Weights of a small GPT-style language model, trained from scratch on English Wikipedia.
Training: a variant of Muon for these matrices, 148M tokens, 8915 steps.
Each number is 500 + 50 x the weight over its row's rms, rounded and kept within 0 to 999. Layers, rows and columns count from 0. Numbers have three digits each. The size before them is the row's rms in percent of the matrix's.

# layer 7 attention query, 256x256, rms 0.0591, rows 100-255, columns 192-255
118:467579505462494524573477520460481484467577407450440532504485645582543429442549470486482552589498422488506514547506482482545375563496459451490594439473472514429446497506456531555475553421540460
120:532546524546497589514514442590542586560520566484400521533503469408494501455478500511547511460556484495523451491494547517504536518490569388539557402413455536518515507480516462513440418584486428
119:492416472465500525561564413437450480523522597483530568548540509533421548457584558507596420515576448482534488474442533522528528530517483465449565450473507536543499517423445511563510446516456497
109:437482489489563519486512529470459555507554577467477443456383521473473481517577498525441478442435542540441512447499438517415562447463443567575541489516497493488450506591489483493487470532436463
125:545496546582553420545454510518549490530527497494404547496518517575478444495494440567428453513534555460442449491448469504524540416431487478492502369486575454516475471512493530535481541481526455
122:476510556500471523574501411543587457454440517464544498439571520536464456547485582536520546460493451557592414556496438450469500445554485453501484634491481504469490497438468521515464544484405512
119:401544478490455532491636525526502470451559492521446491553485542563527403500523507490502538430522462507535461505483553455515427530481441404567511510552414477526476485492492470509510458458536556
126:494420369528534548583454594510585544578537407504467501493465521576487543512467569575531504592462511456431489492495477468540409498414588516510453500502395569521511492547518379430506446547436532
116:517555532525593474516530500491502443507488442527467561440495460441539528510513567493442444403466528562549441527558526547478536493529516499568478444584494503548522540464547397482530490551561557
120:472591560505507529452496576429592492547473599481500481538559459524504577384469402422437432550487487570559560540481544554515473415411442536509467542488570525481501513481470561547562508401486464
120:502533568457464512515548563600472476507462509566493569463473432436522432553542497443483540556552459449523591445494490564536468543467480390398566471396584460550537588492404476406505535495502567
111:445473508423427493540508556493534470534407480491405473459476454510488557451420552441486534528383459459516557553410571418632495498506481570519567504483431433429483402512516509519480492472487478
122:487450489442449519522530491534474511560395447540465544460465403501597453439450570413549476461519470546487466560470542481531452522544486443532442577556456485467541606496487508543446448516509436
118:476448520435566480550455545568469519435368518473411481485416520502521497453497450508467521498476497504590528481482394508446538504552403603537504442493502404476527622544475485448537446456485582
118:508513501446538471489506569505535449516520520522468519603560492526478478475554448491525489510403554502515544424501525481495486492481458536415472524508514505493541641518492494486527508506432480
115:549523459551592518569416557469516512499542552564503581478392468452435452473490478493572514478572523492541543501540425504441450436460588538553510458514498535587576480499430520447487522460442379
109:468560523604483482507528527490543453506454452483441448447562533535551436474562444499489425575521628494531522482545469501432444512509510538372478439470498538539492524479633414595528565477496491
116:472508557392489452550533450577469461571530490476553535475507496499448549572519546500506578491572531481549478564484484577496469482477413576454468574499528491462495499477554519546529459508489518
105:520476504487558510591518494436517488473421536565463485530490471470501527547487496540528562502532414417495568539459460451424499425420549490519525565425455427523525490472550481566536526457530449
122:562522503578524550435506565557572518549476499490504501408440510471456492483542562525511478459417438529486495469561482515504584476502588514517504448482556524520496527446531485637509478448521588
116:589430485469566478415567604484536446521498477455480556551516488447560521410520556483432470441457507533476449559518529589540533544586491506489442452418526506542523415581510534419560446471434470
115:572579495433481477469516571520482539569515429427498498456556442523480511500471529571457521510614464472498509578593463553483624383476530531521525505514581550539517525519507496554495516581515464
122:523568414431429621589516397479545469419461488512592364492505515466560415476474552439553567558530492476527588541513514511466537508508438496546504548449532568532549485501547459462558550427620457
118:525562458526541510524412508483481457454475593580590572583486426528474555372469520486518489531515444467471439521430454578629539537507387468479552490428511567394474507531517552494413602567551507
128:523554543498470534508439532482420406498558459566488425492531462556480614424545573460431492501594394514490476524583504491509478475473548561542565459552503523577462439489467391531513573495468458
119:412545517437462595381528556388394447497500479521600523635539487487530489496534473507473471556551500565578500471493427490441512507434539515474557515503509468462496541476553550493455502540530571
117:487428441415536471511413530528581427410559521507483518553516453509513596504383558491536468488499514471520533470539560478523593463491574524426426433502521517515461432427496526506508456494466492
117:553510526474445520421430569525546460547545494523520442518526517442524409465435572515422556452483579493494449549422459559397527554494551487562564515422434428455487503513521597506586495546598502
072:513475434498626486563573594537584506470471480513454459518551533634512485439519561478386532559503458534498470488408529552489454508408508467464559468517512404538481416554476511450538488601489494
080:442500512453494633463508401569555510531420443535554535446478539605526523506533476557579479371539468428446491513619468467460526509593540390547545566473437528487504460491508390454526399564568467
075:565555525501547528570504428425482449482586512497490488491522494481482487461460517541449526511530447492424559551524497459492472512514479430555491476571472474552485553533612490490528584494490519
080:593494581554547444504542609483495491486476576486504502473561448544522525470527429463480521500506547426600498426438470547488513540567482583594451565552464500417560438524558467399490581514543531
071:466501390556435446525459482399532546528462434527481544480514580609485563560451462502528467510509560528490421461527529531507414541579497566442509460556473509432562431515500511558589482459509484
074:482534421508484562525400553534464516580536405564616480338529556476422576400551508473561529539429483459483452494489444536486527491578537474430463503522497413510561561470512588489516607533496514
074:529522485497390471551639434439512464377593496446459457465557497537513367529508479517553452460480530431535513349461512587455506473514556506546590558470479457508592541494510447428530498551513557
068:494543468574481521558499575538509503537531492498525529523559539508509480539514521530531564502491493409467511386493364491520552513546650521613484524469559516487477369497479472529499505602524461
077:469540587447500507450441365495578603495405529477561474517505517541574535466518520530417520473453508508455430526523491486501622472524494466603487447476457521474466480549570487507488533621495504
073:537490502549472542468448548453443480538543446501516610483469493527480534454513521511544579557463530446496467531622523566556601584441454489469496513457571479474505436445479496398530433491525587
071:484514515524508482416551502523518486537503522419528521493479520508508524536466496531534565498620454427528553485539462498602440526484437482516534495419490521530559565463518495549508466517502618
084:505474447502481438504474458510472486450597485585535555558509522441447462459542535493534450522514559550502464500555630503427471399337514540469467466396505517554532509488478523479436524533431476
072:498475487524571403515470451547577502548432551462449500470473489589459455515579548438472546526514509430493510475502503524506534575558540471535485387472430542587526485487537444521548531444607420
079:480518539498556523464498609517536603506519501518472489523569528427581512440473500590546525513579511425395473487558554480498453475491506555549563510461422500466535451494439629529500555395548529
074:519465599521501398516493550453515453539491495446525461576488547559480630555491441530495464483459498494444475478485541507451513419576536497438507507511555538485470517600481446511559528477490437
077:455461454591604528510483543538530493548507498520510422493594495489446541501546511559491536511444501496583421460418486532444585475449470558480561522494519388452531501426515578481427575458431356
072:557474553538507489459448621514514457560502483466455458471421517518609546478383490442427484414474413524581505463535447538509522511485581476541461393501465532540469592472518520535508474531534464
071:564487477469576499585517580457487466374421470393458514460500542462575547487615548450462554522507475467531558389490525529489507533485565476430441418578547490562591587544528527458519484439532391
078:543494618519549453499552464380428547498535495414520476507465673366459442517538431441566417439644538561543480429433519498469467444503479470491455475513405551532537488512530484510425472560471546
071:486428492585548622520478547447467531535561503400436518438487499522409442533520525493509481475495450416453489493387444558457528559496464526390545563480553461560545452528540527462485532468456515
068:483500492486484567431538388447539519450471489496591580480519510428564484441407585475548580515511453359526566460427456538465451488581546444532488507463582527532474487519596609486491559472629527
079:456522494546533429603569437457397579581514516466478449449508563481420479607534419480511464458579571534467507435475480469418554465501550536535564461512463559424553502523451432559527455527492425
077:527524519483613483544571512470551446532505567460471514455529437517557436570476485435441399467472411606495449537483529487533480494471488511447552475504487576485442466455480485390561521497495482
072:550433410488440430475476640536513500503455508458535495447562464477529479435513438567521596504510536487548458482480414417479451527611562530623498562573539445478559480515512498554529377530575482
082:499434414455587531540507457482502530457488423484509511497395473467505474546415587486574501546541463449540496478403508455542489542528436429535423518390497467489513490459483527453538561439567460
077:443447468468471506479606468511578524442393394555606530465489557560457444470513567527455532540499525464512565599366491520413548479397429557443446534460472469466452522586551385502451415558465467
073:449545496447450462532471510499520426540439508482487501572484455558488482479449483414440543550479570453545450547545462539476486486452504459399434432599479457609553440496546540582520489401556430
076:632526522460497386486535559581449517516568494488481607495515508521553500471445498464510502465507433401422455482585512484433466569497462456548521489420494515458385494444525534516530494440521472
081:559500456476504539523463545401498509493523487477456477506516501490502483525479437541488517552560523545496527523463602528469556493479581601534437602532488526587493409416529526541554415475494543
080:539447375496547526502574550502547578489423525483574411565503503480480481553444529460534507536579483490490526557496502548482566598576460491584472488552519521445482480480508484448495533578463483
076:413450468466506550506530517424539584562580550534507581561552544509524413383501459513537478534431538489462450433496499497498409596467488528519545533533589464517481487480482458522453646418489510
074:362446487455462521596561469481514494420501450555599471522462547512462559467511507505636503512523527401470463419506551504566457540539570521477502494503447526510484443548457575495502450504497484
077:502383400581606561496513416404524590436656556503564464468522484408522540493518550469518554485539494467451541473449543489492514562513497468523524438474490539476472514557483435472534566444482490
080:405569413474476488478404531515546472487424500483463462467493450515503554554478563521507615559435509448439526577433479414553477513473471589475465551550477544548550471473521456467540363514619499
080:531483518449544595449476477468605588448484498433545544568534488494519489422572464612444491493523474563543511543429512481531507510474494476491473605421460537559445494513482484503466452416475424
077:446485517508429486514500528527460518510443455471478551524490506519366496488434523536529478413503475561399481529500502424539502451549408495523458618517521502511498459506398549532596481538484518
071:511512541490408504532498554524434446535545487495507548514462551464502425502490515509577576500438493486639472499581537526473426547468462538623483503538474501608474542484475520464417503467518469
076:455558498537477523519547586349492455490435567475515512492531515483588490517501469553440410485471495455431569435471614495410500518528440540506502406417434433446471557545573455366545453514512475
076:496446501542454503441545505437515469480515459478505500477530459490510465513565546324447409399497423557465453595600542494532514499540460549487550540528529507505474544538445539450457545511488458
069:427552411441413494446499454479505556519507431458514561522547534429494414522406575450522550570474580337458588503476400549580592553509467491498489494469432477525415573532561556503555470580442449
068:430472399443469609477509590472542538532529589488545507472534488494530457505467466452394487656540494501471537554513540472480516486429538490499522435502563524523453545468498518600452436492441451
075:462440558537476577504415431538523485472544448507514528490449445359540533459490651479535479540580433459501508507452479426492456509520517547513509389518525551466477540487502499562517445566419484
076:567554439451580449523520508547558492408444485513467552404454521437521388583494511523483575572424587482563554489488436467523447564537476499491428505540408474573527521495570487455470633476507543
074:505475572562571442537446497527566548546499433601498580457410509521540522440428555566511512479504417510501579544486509535491449398467520512519424404456462513470446499584420536523525581551488504
079:582566469494454515520430484569563587473485494507494518486497622519415559559462431476517546491419624493458463502427467564527523506586513429508498430548477473427473619435539542545627524453487477
078:548489478432447512479512472480432520430445500451473515501492475566459533506506539508414465497578430466509545527530536481468409550473553528435431424448499441548501547530509572427589512532481529
078:489527536486611514435450419562509361451506557506409512517472507529594476414441521559405501475411504528499516527514544541494444555545493426578427566577483369481525446506494517464503467476555518
073:576479468494527515389576492459397523492489507545544538501537507527562488498576531426468444480431479616512447489524433458483521451412486510464436460511586443487536527451553489570507540572489534
075:507490484535528495403501667451452366481564457504516563451516507545484567498552489488481471465508455460499403486558473456412591539478506549465596392514616517510477557556507541535450575378452538
080:448456485506558411570527487444504495496474485548451542407497454565439548546527415516495522576597501580526510511396516502585464568561470537365518517549443518493558501573464471447586479509475573
074:398508532553513440464420511546534556470481440494459537544491427549496535503549499484454506484532432544504473424633488525423458481461540509525481449495524560543509516470462492428483409560548527
075:440507546526541517527472450486545519507413574470468462499544571602426586494510408530535522441595459536462435583471508578492542484466475456430463540514628465530455522439586473481488530486541482
069:456441569455573485564465453579453552491450486504566441460488522448477407469550551511532514523607604490504526462551540438456417588556458450496464522471414597453500509568495533521568493538544470
073:462485452607457514474457519448451475517531454525493530498525558545535526481550462572567529544408515512535448493599410541447576453519526570639514525477462437511530414526475517464480501556470522
074:422564470539568503536476555476454459599565472432481445556400547641478564524595480531509426463510483470541448515416544636394534483424404528512475512506508436503516525542455584508476535497468474
077:532486522563452529469522438470439452543422540476430493406442456529493508382470488470474574478521448531429419487451456524570484534500523529494561549465469489476442442503484492497515626428517450
068:448546451541517528487516401464594496559479431446522471505476535540498504534490574470448586523495507482593530561494490447545582461468456467454423508483542535554445580525471624455495521428554526
071:520482410445515506505461515592537439553435523495459399555468541486371455508554464527455513522499495551456493403530472454528548543484515620531526509502508472471608485451526523511471494560508541
071:439518516499511500573470450493512597436494558493549599391487531455520473509424577578478521473500587440385555475506514553506466447533495433568528442495467421469607458513516468517521483507607565
083:393552481553496493475461475544468534432548475532563532566502441441445593497483473338592621468511503530606521474546467436506422645495548415500549517521537495545440532481460440555531479455462573
087:548453454479525506523467517473463514476520471513392446538494509581447498442529518445492572501563516491533432472550469488481414508486534403433559479465443529504590519475496564450499477432530474
082:626411514501522500563526493571497449434533529477479527518514464498497458545464498506440449554525550481481519471490505584471506552440530515444504482540519544487456396491589381583480539476487519
070:461517555548553495530537428520443495592463499481422507598508441551487424482513507490608483529442426483524522503649471556481431440455483494553582460519516502474572599541474521566505473526494460
071:526518511501541494578490453510541478485536398623445628453428444477479514571488449506463494471487426555561467420592549530529445528481518452473552541554526530503541470515451575568505441507464506
107:557451431439490461485399421528531526542512465485591488546484368520516539446499545501518601570443445529537492452506517519507499550535489429539559460462502482493440541466520497459530575468558429
097:508513489556510440432439525377527462534605477511456522520434507476504477508438561479477462445543502498493466539479443490498533469521531528473490564462483487590472428506519535374573624540512436
096:473525373518435417512449541460578498474551533568503461463522565484478528484534440536458450534469567510429508471528477480550526485515463560475523459535527531571526566540423478481471429461535593
092:509507601500517503484440502496525556468528455466553489557551469506527473563498451605529469540393640503441612451531502469451489531575513561522477429519517484440503524510486385571527474500563516
099:508514438557448446446464481468532513514489536472603590492445548545519520512480480565523496493529530626504507511384514487585448452436454472533422548539430524463536418438447500523572539475584404
084:478424493564484519472593444534471582452475537518469456559452411510489519439529593427506505448515515485493472480496485511543530516519534497539541422441470566514538479535478485433502495392577497
095:528476552494489534493517484485507371524488535503490551417483564459464562535571530540502479521514507441512446546615615382488488464493556547499550492497442499592485522525465414535513469479461463
100:443530462469521516493419499457451464513486574454460424441476535566492505488441403520478533457516441461411435505444526537550461470474473489460530423578510488544446517473494538565564558584365510
094:487503522540480505446447494383550516484455540473507395531536524501415522492471628491579595494548532439473495535486494565512511455484588445443464489567481485397435430505569466437555533528508466
093:518561483472485484492531496481472499470598500598460461519561497614526394507545548528461404494499463497556478402424525509486373635506517556456476548518474509527445480547437444533516475528450476
101:594506455575537506478540579532511443493536574416505413518565500521475496503435533513463472548558505461492589525495545561490489527498560509429464458503621548463457425433434440465437544502537509
096:525417609522484416527467573498503588410558521483442518540524469581580402447556496489450431387455504521506557519503423493480579538523440599548487485482536416496515475437571526513476579513528647
105:552484504541403483437390402495525448453585484497510575505524517484494461423535469529512533531440488548490387458491590544512512504527461529455536590449575451523467436489483554520473534559513477
098:514547538563521560537603494572414567496537418497535563525562533438510448562473501456499536534430499491534528465512519451496488544470331519603467549481512457540461517520534491526526440468473501
096:543516654453428410464507486511497547541444529439492425577499584411440571592455492544482547463513468534443502588524544501520497445493579549528513502478447549536470498563525575424521491455507555
088:527439470554472461488557577509480517490500522484502474511471471521456493477563494552551477492588501443523625533471441484520486515433517480464489530516440511452505467486480457393492497416623449
106:535478442536523425509427542424480514495471591515511445368529582587510497501553476457525546464561510436473550549501572561525474480485450465557426533444492509532373501491490473423507647462443453
098:431395451530472522481515446463526577415524430508475497524482517506509457562505546499505516503542547530421557605548482539469502446470521585492520440481519482551429439506596492541399485445482521
104:429592493480517438456478524430519490513497487563551441527575522476467424466608494577493552471457462505497467546483512568486427440423497521447469585544513396549508552541516542381534534472502590
100:578468497454547444501479459592463520525563517466496486480541478555503498410519427518493598545458495512521489444455451462528606553482406482536412508428503458607434544576514459481542469562484582
098:457556485446516502494540603424501387600524559454503487509491558514585361541426471493527463482528488432582516490503418493478423506531453496416550521596507581540468524513420486361531514478564545
089:478504544451500479404556499506494471596475590469584491487487479551501589515500501462481525530497559456511442535535498449522540531449439521527442499444504543484518457464477452501439649446523435
102:545521532513424508521392539457558439490490485483564518447499567468550446538445509466529548456525504586434571523550479486499481538539557528463508462561472539494495495552483476497475502466481480
098:488482464497475534449475503572468596537514517536500475601521458482477514450497539501510472554413590598463463554546527556431525529466634515514548394606468551423407485426501509575514523504433502
102:547453480399494443523505535528543598435455475440420499558459553492562551505575378598514503578360596535459566458485534456519495489576600517423388469499501525524517470491499511533489473485552518
096:528439555463472496541432509497460499465424473470537605492497472485533512566483465521580587549535490530517547493487545491454527571503405462441513439490595544574446526482417481497520487460542514
095:601412494480423457568471506564548520499483511567534445441552466454511470622525428521447441477462608486555501449521530555485514508410616575496557494567552552395405520534475530480447463521403480
090:548559551488482433528491565506494431407557510491447437435487423528462543469528453544520576474518453516434421414479596511525497465552479445424476470488469563546542537617540492485511463559516622
088:480479487432443523484570554511562480497477503450541524531503473496468513463495556496437531493535499489516471364516507520537431440479541518524561471605463508449485513487530467478489581369394447
097:491471488525552467477449499575444571513465427565479472448426483446438527541522579481459524547494528582473497545398513523506509468535554417544486491499518478557553441533487547491477468557531459
097:447491419454485498501459540477530472462542484528497506472583583480544594428486547493473410489474574509453476422444490480506459486492458493377556374549553496556443529458566480557624491493529617
100:544552415518493474528474552488463524481480477441469507450588446474483440531521476488531524450480446500462588393497430500414404417452624553494515535516446531427505457576500460498467522543477584
101:563539578460434556519410543406525550460543393468579473507481530538490539508505512561546540533487523416419543496461469527518567561443410598525572454484492396411516532526520483514519458550411551
106:517471610457515421568516499519542483474524530550559470487619621500494554464601324492495478515468506538502495590537531423510501411424483473448486601439484502513516525518524515426483386578495567
106:535502472510528413470580496507568525609480676512513488468488597524430453456478493519469481466515502550607517575466493457580479485409491485515575504524429433545424526471468560567441527522521568
101:448493530550447479474623462491479408534418461535436526508532556467509389514490471429521559585526558465534539543471484490434454568448435517536571540441435543394614480518480554479509398521451526
094:466462433512530563396531540410457460544574520518507409531548488414547431525547517549493475525500549568403547465544484575593564504580520588493555495457545466529471473445531437556407484537480465
098:531590452512457547489476499508511532462484481537552478569549500570483490525493430517482362538463490447532498393427460495463494631555483493481473545498480569458448625531393516482518427550521608
096:452378488513476463468401592474482507496445514519611415482514549475496567479485407520510501479437574405535392518481526530531593375534495551510521537501434518546598434499532533543414401531498543
087:478471562420394529485563418568375400459458615436482522499629495515464509550462568489452581527465517478531483421516400517369438488526505502477462523514514487487588526540466417473560565437534443
102:459392418502507517474495489515563438479506463520520491477466487549498545524538550516446439498496530522494485490603537433495516450517527521547512439596535515610484488523561424507351502554445459
097:436599511529498534555589459465508511570483477480467608490492454479544561440499451453541543526551500492514424478407372455507512613500437483495546432502499532575499462458478592539506460458573472
082:409492582495587485508486505514453468510451515590448531468517403551520445615522461524551544496462515552452612393551552525443425485555495505527545494527492512504635467428527543500529525518550468
089:561533471435477507521549533517509500515436512544530492619500490580497468579496504521594491577505557496519497541473463510531494489539499507457531443538489563433531602493461514474551431605437551
089:473560424492519621479455409634444480457418436524570480642531425457491461500452475484480504508465469487540524531580506517567460473430421413493441530499510516532581497549446549532586439460548504
106:509518660586559533568440455534575476521539508489447477500497536646563487528539350436496568484455459525498494606538441529565444475393533452430491573411545543539501487498450541480465458454446431
104:485514511504443489476517522467561432466433484576443483540537468557573488474520541510511529445551484589503546475511539604520495483504567426401486556448549527513509443455517519492458502536441383
094:465509480452564440541509551468472549477447415505501557438552514562504541417599414480568487495452528525481477398585450435496548376537407546511480575649567477512530514524462448483531593546481491
096:476499424482521552486499526561484498544482495512465502529440496528493548623509520433568548552524475549562467432523562507537391550552506509591539492528484459592481480433485466497502568445415555
098:463501413610546546522571526462491510517520518449543449421474546474499425570488538480563531466592561458497514489509364511474572503502523610466499521474489467367524465351511487535549479524481565
091:423458415482491477441484481425514359491408539461529449497449554447491492551441550467547505486501533411539533508448563510541617550552554547527461489441378507513436482441544407538469472409584513
099:508507629520497428487549538447481608482587555542533437480557527452521445557556448591508493444532519494442504474556484453472469444588482544558472606503500520498516489645511484463455428555521529
109:603528477446506519512451475545524499399471444475535475474591485572513547469471446480511448423481590452509536437467523539494374488492432514467538558543532430470485497493474458598592462445453612
100:471376555546615508454472553498539453437534571498443413470485506400535517507465543510462464453462511537497426570516648543492505491494469494528523446518542568519463536541591551503422536535536490
107:506510431484536481548591524376443495490527350526485555562524518438547491482427569591472450500518497518538516551495491473558482465532571505520469539525476501469491515408482510540558502520516565
097:499563505433529515500555438504544515516529530454540447540484509486470523492562507556426483539539467547478490511506511480508473486565623540512554439601497455442482473480541446495528480522453544
096:442446458538472463558463494443586516436454409528538532512499466473586578455484405468548515499530499490515461481513398507560447543559536511495525658527572482555377495540474572522533570380580463
100:476459410508385525547396523549548513531504470523514513442544502455570437489527476520480477470438484504475535464542411457493543480437556578596461508553511492475504430494522539453418486477528585
093:548479431592532528533522476432504484536473505555521481506554479359544373548469512414539563484631417507471566416485402501482548500530418453467501523495510528538432427470538446446476515561500550
092:502543473539376538449449447615487546553426501467533545435503575515485480549479460511498445466446519468475458479572451493536540516488513569665493488467453534459444539508440412478620530515423495
099:551564451576518520453563522453510488525540520461457500428504654508601542495545577523548461508480550513459548583483537490400432486507610442496472505458462476498419583510429528450469449532433412
099:503558511479535526564431464511526571457437558530447484481532479504394462538481495433575548579523432537496501563357400510484512496440441465450552457483419527474495502520453493619400407475501549
099:486471463475501527464433524547460473484517520484545561522524570404526424509499540555550500501557483497501508527464484491420521505441449542473464413450495530493554448527497525520472498437501504
100:530484511400584530506504515513515498465446556541429476499511617503433483508575427508504477522487512486485456504565437489570491436463552445452498494515470359474576472539540482540469459508537561